Part of a small language model's weights.
Size: 10 layers, width 576, 14 heads of 64, MLP 896 SwiGLU, vocabulary 32768.
Architecture: rotary positions, untied embeddings.
Training: a variant of SOAP for these matrices, 440M tokens, 3357 steps.
Each number is 50 + 10 x the weight over the matrix's rms, rounded and kept within 0 to 99. Layers, rows and columns count from 0.

# layer 5 attention value, 896x576, rms 0.0811, rows 620-664, columns 144-215
46 61 37 48 47 36 36 66 58 45 48 56 52 47 67 35 52 49 61 50 52 51 58 57 61 52 47 49 38 51 51 49 58 57 46 58 43 13 54 56 38 42 54 74 60 46 41 47 45 44 53 53 45 45 63 53 50 49 31 54 40 42 47 46 65 66 50 42 36 54 37 60
41 47 36 54 46 46 52 65 56 51 33 69 35 59 49 63 46 47 52 50 51 45 52 47 42 54 41 49 39 35 46 45 47 49 59 57 40 48 53 75 67 55 53 36 45 61 54 48 46 41 43 43 56 36 44 54 45 47 48 65 46 51 52 54 60 46 48 32 57 51 39 50
55 61 68 36 54 46 40 60 53 44 53 32 38 40 34 50 80 53 74 49 46 34 61 51 48 41 44 35 32 66 45 36 40 56 48 23 55 35 53 56 46 58 27 45 40 31 48 44 52 61 47 40 35 46 51 41 43 29 46 54 50 46 57 54 61 64 51 45 56 34 32 38
46 52 39 40 39 46 37 45 51 60 55 36 44 50 50 49 56 42 60 48 45 62 48 45 54 36 56 54 62 33 63 60 54 69 65 77 30 53 38 36 52 38 57 54 54 46 37 54 48 26 50 60 66 51 55 57 36 45 57 41 44 50 54 59 38 49 45 37 22 32 57 54
50 47 47 47 45 66 41 25 32 46 65 43 57 38 58 39 55 54 45 63 53 53 63 55 44 58 49 42 48 51 67 61 74 57 62 39 59 53 42 63 36 50 34 43 44 50 63 72 58 50 46 37 61 40 52 61 54 69 51 51 49 50 68 61 46 34 66 49 75 63 48 31
37 60 49 49 61 53 54 35 66 69 70 38 62 52 41 68 39 55 36 55 47 51 33 49 69 59 63 60 53 50 45 54 60 52 65 41 52 60 37 57 23 42 65 50 65 48 65 35 58 52 38 57 49 26 31 54 52 70 36 60 61 50 62 71 62 42 53 59 46 42 30 44
32 56 63 70 48 66 58 61 48 60 54 37 44 50 35 29 52 58 44 52 36 31 51 50 59 43 51 62 44 51 48 58 62 49 48 65 53 58 40 51 41 41 60 50 57 42 53 45 43 56 68 45 36 35 61 33 48 49 37 57 50 63 42 15 46 31 54 40 37 34 50 65
31 50 46 50 52 52 46 61 54 47 62 46 40 28 39 49 52 58 49 56 61 61 35 45 44 52 39 44 55 50 50 63 59 38 59 57 48 32 49 45 53 41 28 54 56 54 45 50 39 66 55 65 45 60 54 62 52 48 26 45 49 58 34 43 62 67 54 49 43 54 63 46
44 36 65 48 48 41 42 28 42 44 51 57 59 39 49 42 45 55 66 31 49 68 50 39 38 33 52 50 49 37 60 47 64 37 48 57 51 42 56 64 45 57 36 56 37 37 59 29 65 33 42 48 35 63 70 31 38 41 54 41 28 68 36 59 30 47 51 43 59 91 45 54
52 54 33 62 57 45 43 68 59 41 42 49 54 61 36 44 43 51 47 54 49 51 41 39 44 55 50 55 59 58 55 56 59 58 50 33 52 60 51 52 63 30 40 47 60 38 39 67 39 23 22 60 50 55 58 49 63 59 68 55 66 52 59 50 38 45 53 46 48 55 39 40
53 44 38 42 64 56 57 41 60 68 64 45 47 59 60 40 45 51 31 53 60 48 40 69 72 55 56 73 23 78 39 46 72 62 64 42 52 32 41 65 54 56 61 57 56 25 42 56 60 53 55 61 41 35 56 58 62 49 44 47 51 31 57 43 47 71 52 61 69 50 35 45
38 42 32 51 64 47 45 28 46 47 58 43 40 46 35 63 65 64 50 49 43 51 61 33 48 52 54 46 62 44 69 62 65 59 45 58 74 46 45 51 55 33 55 54 58 51 63 65 60 42 56 36 33 51 61 63 47 61 53 44 49 37 48 51 57 58 48 33 47 35 49 44
43 58 39 42 41 64 55 26 45 39 47 48 75 70 49 60 46 17 41 42 56 54 44 59 49 71 36 64 53 33 74 56 28 54 34 37 54 53 36 44 40 70 24 48 57 57 48 51 30 37 65 52 44 47 32 52 49 49 31 55 44 33 37 62 52 63 35 38 63 61 46 55
46 51 44 43 53 43 40 34 60 58 49 38 45 64 66 36 75 52 54 39 43 73 48 41 53 57 64 39 48 39 41 46 56 45 62 49 46 51 45 39 52 43 49 37 41 52 44 42 46 63 38 29 65 48 66 37 35 29 75 46 49 65 51 40 39 58 65 62 44 58 61 59
33 57 46 61 55 47 45 35 55 36 46 56 72 39 41 59 45 57 72 48 35 51 44 60 43 21 45 49 34 59 69 44 36 51 52 44 51 52 62 44 56 44 60 48 60 50 46 51 41 40 33 57 34 59 54 55 63 42 60 56 46 56 61 58 54 44 44 61 71 63 43 58
55 61 39 68 48 67 31 42 40 55 53 43 26 47 68 56 51 72 36 58 59 41 41 63 48 51 37 48 64 46 64 42 58 57 53 56 58 55 38 36 52 63 54 73 44 55 60 67 59 65 48 33 48 49 68 67 40 59 52 52 41 51 52 53 56 34 58 47 52 48 36 59
49 70 42 66 54 41 33 45 51 44 45 61 33 69 65 41 42 38 61 81 63 55 47 56 58 56 25 42 43 53 52 42 52 66 59 66 50 54 37 44 49 49 50 57 41 36 44 71 24 49 56 48 45 57 61 48 58 46 46 59 62 44 47 43 48 48 64 57 43 31 38 43
35 38 54 34 34 60 49 54 35 54 59 63 54 65 52 26 35 56 65 37 42 61 36 65 59 53 56 50 35 59 66 59 31 28 42 57 51 51 62 28 47 58 58 47 59 51 53 71 55 51 52 78 43 49 52 81 48 30 61 40 60 45 48 64 36 57 34 39 33 48 66 54
61 34 48 47 61 48 48 58 44 26 48 43 47 39 44 51 57 68 29 54 46 52 73 54 42 56 54 61 71 34 59 67 64 38 47 73 45 65 65 38 47 65 42 66 51 41 50 37 57 50 58 61 28 62 63 41 48 73 54 60 34 51 48 49 60 32 56 50 46 57 41 49
52 53 38 49 56 43 47 47 51 40 66 44 62 39 44 40 61 38 50 51 37 53 46 55 27 48 43 62 42 45 54 40 60 46 39 40 51 46 58 30 61 48 58 45 46 57 52 58 42 49 35 48 42 56 44 58 52 62 41 54 53 40 54 44 62 57 48 64 53 49 48 45
55 57 54 17 71 35 50 48 28 45 83 48 28 52 58 38 30 60 34 57 56 40 28 58 45 41 45 49 53 51 54 40 43 38 37 23 76 33 53 69 50 60 37 25 56 44 50 62 43 47 83 58 48 35 49 46 76 35 37 40 57 48 59 43 41 38 80 53 66 51 47 70
46 65 16 40 53 61 57 48 42 36 61 60 51 58 54 35 62 67 34 75 44 67 60 49 38 43 51 62 42 42 46 54 36 47 43 44 41 48 75 34 51 42 37 54 57 59 36 77 50 54 67 45 73 55 51 45 03 54 55 67 56 63 55 38 55 16 51 42 57 36 55 39
46 55 33 36 54 41 73 24 56 74 51 56 44 62 44 39 60 39 33 57 53 33 55 37 60 45 64 55 58 41 50 62 51 53 63 34 40 62 43 48 50 56 49 57 68 58 53 62 65 45 40 63 51 53 62 52 53 47 36 56 50 55 46 49 65 59 28 51 55 34 35 41
40 42 48 57 31 50 57 47 51 42 23 43 29 37 59 30 65 58 57 68 52 63 48 70 41 41 63 34 43 23 16 58 19 42 49 64 56 55 48 40 69 69 34 51 46 55 47 24 51 49 53 44 61 51 58 49 77 44 51 44 39 26 68 57 82 54 52 57 50 18 44 46
38 46 49 38 22 30 56 65 63 44 67 51 36 51 59 43 50 61 52 85 31 51 56 45 46 54 76 42 47 78 55 49 42 52 51 63 53 41 58 60 32 51 80 53 50 63 71 48 56 67 40 54 60 53 51 49 53 36 57 51 74 56 70 61 30 65 56 61 42 53 64 39
59 38 68 51 45 46 67 67 49 42 44 58 59 41 57 36 69 79 38 73 75 64 59 39 63 42 76 59 53 59 36 48 48 63 46 46 34 52 55 51 59 55 33 57 39 62 34 29 55 50 56 22 25 63 41 62 52 57 61 43 54 53 40 48 14 45 38 67 32 54 42 56
60 71 49 67 68 61 44 61 27 36 44 78 43 64 40 56 26 43 31 60 48 62 35 41 54 61 48 54 30 43 41 20 69 37 51 38 30 57 40 89 39 52 69 44 68 70 41 62 56 33 73 78 51 80 44 51 76 53 45 48 55 59 35 65 34 41 42 61 56 38 33 41
61 59 60 57 42 21 49 55 44 26 72 44 36 51 50 51 42 54 85 47 53 52 77 44 33 70 27 41 53 36 49 44 63 47 37 46 61 34 47 56 54 61 38 44 30 39 34 20 55 52 46 41 57 30 54 40 43 58 57 51 48 38 43 54 49 74 66 43 44 49 63 42
43 35 20 59 60 55 63 44 38 80 56 49 84 32 73 70 38 27 59 67 70 58 42 45 41 58 75 56 48 63 48 41 38 50 57 65 63 31 67 33 55 41 51 36 76 52 70 47 55 57 34 47 32 40 51 66 38 33 59 66 48 65 42 53 48 76 58 51 49 67 18 61
56 43 53 34 45 74 71 64 36 50 33 55 31 54 59 55 52 49 51 59 49 56 56 93 39 50 59 32 56 39 46 45 47 69 46 58 41 36 36 82 60 31 56 51 63 73 44 52 33 48 49 68 81 62 56 31 40 60 43 66 42 50 58 55 56 39 49 68 31 79 40 63
61 55 52 66 46 39 58 21 54 61 40 53 61 30 30 32 57 38 20 36 62 59 60 31 54 60 55 44 69 31 35 47 39 62 43 47 53 70 44 33 53 68 53 13 80 47 48 48 58 49 69 39 47 33 48 58 63 51 68 52 59 45 63 39 93 64 40 42 56 17 42 43
59 45 69 43 83 73 59 65 49 52 40 51 43 61 61 56 61 50 52 57 59 56 46 70 51 58 67 81 40 49 46 51 35 53 59 36 42 61 49 46 58 48 16 11 34 26 21 33 59 56 40 48 50 49 43 58 55 39 45 52 57 71 20 67 60 56 34 42 45 25 48 58
39 67 68 45 62 50 57 50 49 77 50 59 32 55 67 42 45 53 47 67 38 35 35 48 51 24 65 30 47 37 44 52 74 69 26 51 47 45 61 53 72 33 59 60 44 62 27 64 54 99 63 51 48 38 52 50 26 34 47 35 41 58 40 43 47 44 52 61 38 37 51 69
48 49 27 44 57 58 64 75 65 35 40 46 32 64 46 58 62 30 64 35 57 42 50 58 60 62 32 50 77 41 49 61 75 43 57 51 25 51 51 67 48 33 59 35 46 71 54 56 49 57 61 44 71 46 27 50 45 66 58 47 67 66 72 56 42 53 35 66 58 45 41 63
36 77 66 55 62 64 75 40 44 45 47 63 28 82 63 52 24 34 38 51 10 45 60 54 69 62 55 59 61 50 42 17 70 51 57 51 51 72 64 48 66 55 75 48 19 63 51 37 56 58 52 32 50 23 29 45 48 45 32 42 25 57 19 57 41 20 63 43 45 56 43 64
47 80 45 57 57 38 31 56 63 14 44 42 57 44 38 53 53 40 42 31 51 13 36 66 53 43 70 34 35 49 62 80 77 59 22 32 47 65 83 68 34 33 82 36 55 53 56 66 70 61 67 75 43 56 59 63 39 19 24 58 78 65 72 66 38 26 55 30 59 53 49 36
27 29 63 48 55 37 62 44 60 49 71 54 56 43 61 33 48 45 48 41 42 50 41 68 53 59 57 53 68 72 82 42 57 41 72 37 63 63 61 27 49 24 68 59 64 57 74 66 49 58 54 52 81 47 64 53 60 43 56 57 59 26 61 48 33 59 64 68 20 47 69 18
70 32 51 40 22 35 34 53 61 49 58 69 44 37 47 63 31 49 39 67 39 49 44 46 44 35 59 34 72 52 62 51 47 43 69 54 40 56 61 46 42 25 31 53 48 56 19 51 41 24 43 48 54 56 51 47 41 58 48 44 32 36 43 65 35 49 57 42 15 56 39 33
71 32 70 47 37 47 72 39 84 44 55 69 39 33 33 56 73 55 69 26 28 60 44 50 43 20 42 69 65 39 58 51 37 71 51 48 58 77 61 68 46 36 45 50 46 57 30 51 34 55 56 37 48 62 52 68 55 45 49 42 52 59 60 70 26 21 48 53 67 46 77 35
76 58 40 72 46 63 52 73 38 41 75 68 41 64 51 49 43 50 20 47 32 53 78 42 46 57 24 44 66 28 38 54 47 30 53 49 49 47 30 65 51 39 32 65 46 49 26 32 60 43 42 34 68 27 50 63 56 53 58 38 69 44 55 40 51 22 56 52 53 36 42 54
53 33 54 63 34 74 32 43 72 24 49 52 31 62 37 50 72 55 59 45 44 68 42 54 55 58 37 47 33 53 54 65 35 44 66 68 29 25 58 74 41 34 48 52 70 55 37 49 51 25 43 40 20 52 65 47 67 69 45 51 39 52 50 40 61 46 57 37 52 47 54 44
54 35 36 62 72 55 24 62 36 44 69 40 40 43 43 71 61 61 51 38 50 27 39 31 45 49 53 62 63 66 62 58 58 33 75 59 61 64 55 51 62 47 80 71 25 63 50 58 55 52 71 40 70 51 43 60 63 64 47 33 61 84 58 67 45 52 62 41 19 59 43 56
27 37 49 65 49 40 63 45 40 53 61 43 45 43 42 50 35 40 40 45 63 31 44 32 31 36 38 55 70 66 49 45 76 71 59 55 53 54 65 44 40 41 21 36 82 47 59 35 45 45 64 52 48 41 59 40 49 53 53 44 68 60 38 33 53 59 49 40 62 80 46 40
72 35 60 38 36 50 51 46 70 58 40 61 88 55 58 78 44 56 47 50 55 72 59 49 59 51 43 57 46 59 53 61 58 72 26 65 61 44 51 64 60 40 29 52 30 61 37 51 48 45 35 33 54 35 50 58 56 42 38 63 51 62 10 34 63 28 61 56 41 50 66 64
68 50 54 18 35 37 85 38 37 53 51 41 31 44 66 54 64 43 57 51 53 59 49 26 39 57 66 51 67 65 49 62 47 44 42 28 43 56 55 79 63 47 37 15 60 55 70 57 49 48 44 55 66 51 58 51 57 78 38 63 25 46 34 75 44 64 53 39 59 55 47 62